Each number is 50 + 15 x the weight over its row's rms, rounded and kept within 0 to 99. Layers, rows and columns count from 0. The size before them is the row's rms in percent of the matrix's.

# up: layer 5 MLP up, 192x64, rms 0.287, rows 86-116, columns 0-31
# down: layer 5 MLP down (transposed), 192x64, rms 0.157, rows 86-116, columns 0-31
# gate: layer 5 MLP gate, 192x64, rms 0.311, rows 87-117, columns 0-31
up86 112:64 68 02 41 51 31 33 77 39 45 46 68 64 44 29 27 59 65 49 36 45 36 51 56 52 60 53 33 69 54 68 55
down86 110:43 55 36 59 67 51 36 43 61 57 46 34 21 76 50 33 62 71 50 81 68 59 47 35 51 38 53 24 40 64 17 22
gate87 120:85 40 52 53 57 43 48 45 49 40 51 55 48 35 40 77 52 63 69 57 67 34 54 40 41 48 55 41 53 55 47 59
up87 114:47 50 42 30 57 51 50 48 75 68 36 60 26 62 28 61 37 38 45 56 44 47 38 51 12 34 29 32 37 56 49 46
down87 117:61 46 34 34 44 56 42 49 55 31 39 43 45 27 72 45 39 47 42 37 66 64 54 38 58 33 79 64 34 49 91 09
gate88 101:25 62 51 62 31 52 63 34 40 48 37 56 30 49 53 43 70 57 56 55 41 59 85 48 57 86 49 60 44 38 66 72
up88 100:63 53 42 60 35 29 42 65 44 64 42 66 43 56 28 69 43 33 58 54 35 36 62 52 45 44 58 59 52 59 26 50
down88 102:29 49 78 52 60 70 38 44 55 39 46 74 51 65 67 70 50 58 39 19 45 52 22 78 44 10 57 57 68 43 73 53
gate89 116:58 45 58 42 51 33 22 28 29 48 72 44 45 54 58 46 16 80 83 27 50 45 62 40 53 55 55 50 31 54 44 38
up89 110:43 51 62 32 38 36 65 55 79 64 70 44 53 57 40 54 62 57 22 38 64 54 61 40 48 38 54 02 39 53 53 68
down89 102:49 84 77 57 47 34 70 25 28 66 59 27 44 48 63 55 57 68 51 49 62 40 50 64 25 78 40 34 63 31 62 40
gate90 089:72 55 44 65 66 49 82 62 58 51 48 67 74 80 63 38 65 60 44 30 53 41 63 78 61 55 66 82 49 82 62 47
up90 099:58 60 51 51 67 62 84 54 56 60 54 42 76 63 59 71 64 30 56 81 51 62 43 50 80 66 52 36 60 57 58 84
down90 087:63 52 51 48 39 64 55 82 74 31 38 67 22 50 55 31 43 84 41 46 96 73 51 44 33 55 48 37 52 67 69 30
gate91 099:59 37 56 47 49 40 52 33 82 55 65 62 16 81 75 72 64 54 59 37 50 57 47 53 33 72 57 65 22 34 40 47
up91 095:30 50 50 56 42 40 46 49 48 34 42 62 53 42 65 25 43 55 20 72 63 65 38 37 50 50 39 40 44 60 37 70
down91 097:48 52 53 31 33 69 29 42 40 30 72 32 70 44 43 40 43 47 45 51 31 73 77 64 50 41 63 43 33 90 44 41
gate92 094:75 43 39 84 57 61 40 69 52 43 51 31 56 33 65 57 48 50 73 38 54 60 51 36 47 66 53 46 78 53 73 26
up92 087:41 36 43 33 45 44 37 74 75 29 80 43 42 53 59 39 45 33 49 71 42 52 39 45 30 39 47 39 11 55 74 39
down92 093:40 39 79 59 60 55 53 57 66 32 74 64 45 46 22 49 26 62 40 62 63 48 55 51 22 33 55 37 76 69 42 75
gate93 066:56 43 48 56 54 49 73 53 27 57 68 30 48 62 58 45 37 46 20 50 71 45 65 31 65 59 51 11 80 15 42 35
up93 071:38 50 43 42 42 51 51 36 36 27 61 51 64 33 40 35 76 61 46 44 27 40 24 63 27 61 50 60 30 43 37 82
down93 077:60 44 37 62 57 56 48 41 75 45 08 54 33 63 53 91 49 48 32 45 50 68 55 49 34 43 39 54 36 51 48 34
gate94 110:43 42 58 62 59 43 57 09 58 54 71 59 44 55 29 55 70 68 28 66 57 34 32 52 36 56 47 38 66 34 60 71
up94 103:62 68 65 21 38 61 69 75 32 46 73 34 48 61 33 48 52 79 53 58 46 37 52 40 77 42 46 51 51 48 48 42
down94 114:52 65 45 79 41 47 55 77 32 44 66 50 59 39 21 81 70 69 61 24 56 37 61 59 26 58 30 34 71 29 49 39
gate95 097:55 33 30 42 31 33 24 62 58 49 62 40 50 61 48 48 60 71 76 68 46 09 59 16 51 37 53 42 54 54 43 52
up95 104:40 65 25 52 41 50 15 30 41 50 47 60 34 83 57 59 66 32 45 68 33 72 32 55 49 48 38 58 31 68 43 56
down95 099:77 51 56 33 50 37 56 61 46 46 47 45 63 46 36 56 49 13 28 37 56 67 51 44 65 82 51 38 74 65 71 38
gate96 098:69 59 53 62 61 41 60 52 41 56 44 60 65 53 35 31 48 31 44 29 69 64 59 49 66 26 52 62 46 57 58 37
up96 089:50 44 62 43 44 35 40 46 62 24 44 54 34 49 47 49 48 68 42 52 72 82 56 39 40 64 65 59 44 57 78 46
down96 100:41 38 22 51 60 33 47 55 45 45 49 76 73 36 65 50 53 74 45 68 32 23 43 77 61 40 75 17 52 33 48 25
gate97 115:44 43 59 68 25 52 28 58 56 59 42 78 84 67 52 53 47 42 68 57 44 45 69 69 69 26 90 54 61 50 53 35
up97 109:53 58 21 54 36 37 76 64 45 42 15 61 75 64 54 59 78 57 34 61 51 50 52 69 52 62 72 51 67 59 24 75
down97 103:52 53 46 70 75 52 21 69 70 52 64 47 73 22 29 39 34 64 29 43 49 52 61 35 49 68 47 42 49 64 57 40
gate98 097:55 43 43 46 33 61 23 56 78 57 58 54 62 38 41 60 20 30 64 29 75 54 35 34 14 52 73 43 55 67 46 51
up98 095:31 55 54 61 45 39 73 41 61 65 35 46 41 49 37 45 68 54 39 63 84 48 49 48 78 67 63 65 48 24 14 76
down98 095:43 43 49 55 37 51 72 69 35 36 49 80 45 32 63 44 57 59 51 33 53 12 22 53 51 37 54 37 72 30 49 58
gate99 098:27 41 58 57 38 45 50 45 71 63 45 45 46 53 40 34 53 51 62 36 56 34 56 52 47 51 70 15 39 09 34 44
up99 093:54 56 75 57 38 47 76 54 79 44 63 57 68 41 53 41 40 32 57 36 58 27 73 73 55 30 36 61 56 38 66 36
down99 093:73 35 58 99 68 57 34 39 42 47 30 40 54 75 42 47 41 46 33 42 51 45 52 59 47 38 55 34 64 50 19 60
gate100 109:60 42 40 55 44 69 68 78 90 34 46 53 24 41 76 52 56 35 57 62 52 63 39 72 35 42 55 53 29 63 48 46
up100 105:26 73 69 58 34 64 81 47 49 36 81 70 54 67 76 59 47 45 59 40 36 64 68 46 29 49 52 50 50 37 52 36
down100 105:58 64 51 23 49 59 56 59 55 62 44 34 35 59 30 59 54 60 32 19 50 64 37 59 56 40 69 28 55 58 61 40
gate101 093:53 60 50 24 34 52 26 41 31 41 52 73 51 48 42 32 62 52 12 55 34 45 31 47 39 48 59 45 62 54 57 41
up101 106:33 40 54 46 43 82 45 58 57 73 60 51 66 59 35 81 38 40 60 43 51 51 32 58 40 29 58 37 71 41 71 72
down101 109:45 46 48 35 51 48 49 48 52 54 64 45 65 25 62 39 63 71 41 36 82 45 19 50 39 39 51 69 49 56 38 59
gate102 086:45 16 44 83 68 46 39 44 73 45 36 69 52 72 64 57 54 65 65 47 58 73 55 53 48 74 76 45 76 53 74 55
up102 091:69 49 25 57 43 59 68 53 45 31 39 62 52 60 39 47 49 40 48 26 69 76 57 54 39 80 55 83 71 39 47 39
down102 095:38 30 57 65 35 58 69 40 74 42 68 17 27 24 39 51 49 59 27 48 59 81 78 44 32 35 62 41 68 34 83 47
gate103 092:27 44 64 40 40 20 61 35 44 19 54 43 59 43 46 60 56 66 34 53 45 61 44 65 41 59 44 13 55 49 35 17
up103 091:36 28 50 47 40 54 71 42 43 68 39 30 51 38 66 54 54 16 46 56 60 55 39 87 51 55 59 56 43 79 52 59
down103 089:63 58 50 69 64 47 48 16 45 40 48 55 92 58 29 33 31 65 29 48 33 63 35 66 50 50 43 42 26 51 42 37
gate104 098:72 36 64 33 45 68 86 59 45 44 62 29 77 62 23 18 73 65 63 66 48 28 36 48 47 60 53 56 39 42 43 31
up104 106:30 40 88 47 57 56 51 45 44 35 34 71 68 54 45 37 70 31 28 43 30 42 14 55 55 61 62 43 44 53 35 67
down104 111:49 50 49 37 44 48 53 29 78 55 53 37 40 64 54 86 46 85 50 51 24 41 77 65 34 53 50 21 65 35 53 65
gate105 101:73 49 32 75 52 50 68 46 49 51 46 52 47 27 54 49 61 63 69 58 74 58 72 29 55 71 40 52 36 79 62 38
up105 109:75 40 36 58 41 57 46 65 45 52 46 38 38 51 61 50 69 63 09 39 61 72 22 66 36 45 28 22 39 49 43 53
down105 115:52 72 10 61 26 52 50 30 71 45 51 60 58 50 69 68 57 52 53 72 37 33 70 71 33 69 38 50 48 40 64 45
gate106 100:32 37 50 46 51 71 26 54 73 27 40 52 55 51 38 25 19 39 57 42 77 22 66 55 28 48 55 63 43 20 40 43
up106 101:58 60 66 57 44 54 80 51 58 44 58 19 55 39 60 26 38 00 43 13 43 55 42 65 41 48 51 49 42 23 61 38
down106 102:57 44 67 59 59 59 57 55 31 38 22 37 55 45 41 23 44 55 65 28 49 48 77 40 47 70 17 43 83 57 15 70
gate107 078:74 33 59 77 17 54 54 73 28 48 51 50 47 72 54 43 70 64 31 36 52 40 30 35 60 40 37 44 58 67 70 45
up107 117:44 70 52 71 50 44 40 63 58 42 57 64 44 63 42 77 46 57 47 42 62 57 56 73 75 62 63 47 74 45 49 93
down107 088:55 62 40 24 78 51 59 57 64 68 58 51 51 61 74 65 64 54 65 45 44 58 51 26 34 38 51 40 46 36 61 38
gate108 110:53 18 53 48 76 60 65 31 30 47 36 50 64 70 38 69 44 96 46 55 37 15 69 53 75 54 37 41 48 46 66 53
up108 112:51 50 81 44 43 53 56 53 47 80 28 90 66 64 50 41 51 57 67 46 39 68 63 47 50 57 82 62 42 70 47 43
down108 101:81 60 55 60 52 34 60 45 56 36 23 34 36 53 78 50 38 32 78 42 84 49 48 45 37 32 24 56 41 52 26 79
gate109 076:68 57 24 36 51 26 24 63 61 47 37 38 43 58 45 45 38 55 40 60 62 44 48 69 64 70 52 52 35 37 49 37
up109 073:60 46 59 52 55 71 66 21 32 52 42 49 15 54 74 56 41 40 40 46 48 56 67 29 37 60 58 60 30 36 63 47
down109 076:28 50 27 54 42 30 77 38 32 53 36 65 44 52 51 63 30 49 68 53 70 45 56 33 56 30 58 69 46 21 74 66
gate110 107:67 39 45 48 70 38 67 39 47 36 49 54 75 71 37 39 44 40 76 47 52 29 66 63 39 49 32 50 62 31 34 37
up110 101:47 55 65 26 72 44 38 53 36 51 48 23 27 60 57 31 67 56 67 39 31 35 54 36 39 62 48 30 49 17 53 51
down110 100:15 47 77 38 42 75 49 55 68 53 48 42 51 35 47 62 55 56 52 37 60 68 30 24 53 44 51 60 41 70 46 63
gate111 109:61 45 08 63 44 52 72 50 43 43 67 85 55 69 34 34 47 44 49 38 46 42 63 62 46 38 63 34 44 75 33 72
up111 125:51 26 60 62 45 57 39 55 77 38 28 64 44 55 50 48 39 51 23 39 41 61 32 52 67 54 59 67 51 20 61 21
down111 125:67 43 41 48 62 54 56 69 47 67 54 75 61 68 42 49 49 58 45 29 31 36 43 51 43 52 37 73 30 33 41 65
gate112 095:56 42 38 59 35 46 29 31 44 49 52 63 74 44 54 36 57 44 59 48 60 58 38 62 33 44 49 57 39 54 45 30
up112 105:64 40 53 51 63 53 62 45 66 49 46 42 30 22 55 43 61 60 77 71 48 21 49 30 69 33 29 52 62 38 38 38
down112 106:59 53 56 53 32 60 55 50 57 37 87 64 69 21 33 53 48 00 51 55 55 46 43 44 63 18 81 51 62 40 35 65
gate113 091:15 35 77 35 62 43 69 42 47 60 61 40 45 51 35 46 45 72 68 66 67 58 44 39 55 62 39 39 37 51 23 47
up113 097:86 40 49 65 51 49 60 65 83 43 78 38 47 39 51 68 33 50 55 35 53 68 54 45 70 58 29 73 86 53 53 57
down113 094:20 69 61 13 55 56 47 33 58 50 37 95 31 28 31 44 41 68 46 47 32 44 50 58 64 54 59 68 73 51 39 56
gate114 105:34 46 25 72 60 60 29 43 62 47 55 40 34 55 37 24 59 34 46 60 49 31 31 37 41 30 65 48 17 55 50 55
up114 103:67 49 74 70 45 71 46 40 24 71 35 40 42 47 32 48 49 35 74 37 45 57 80 55 57 49 47 53 59 31 62 22
down114 104:62 31 52 50 23 30 26 51 60 41 62 28 17 66 53 31 47 45 60 34 46 36 52 53 31 56 37 70 27 55 35 71
gate115 096:44 68 59 55 50 47 81 57 53 43 42 67 51 46 74 48 61 43 45 27 18 35 76 20 58 51 83 45 52 52 48 54
up115 095:38 35 59 55 22 52 72 35 29 37 27 42 38 41 38 57 41 59 09 68 48 36 52 67 55 45 57 60 67 63 38 55
down115 095:37 52 44 38 51 30 45 36 51 48 66 78 65 55 46 42 57 71 62 53 35 43 38 34 46 53 54 57 49 53 45 43
gate116 099:85 24 45 55 64 62 51 52 62 60 47 38 53 56 55 29 71 59 70 55 56 51 54 53 65 67 41 20 67 56 63 40
up116 103:54 60 42 37 46 35 51 55 57 70 40 75 48 38 47 36 34 64 22 43 35 25 52 82 43 47 59 43 72 47 53 47
down116 103:52 34 51 73 63 50 56 21 55 61 32 27 23 70 29 65 47 28 36 65 51 29 90 30 31 46 58 80 61 53 44 28
gate117 106:84 30 64 53 48 49 45 50 53 16 49 30 56 55 58 70 28 61 69 51 66 42 39 39 56 48 45 50 44 24 76 65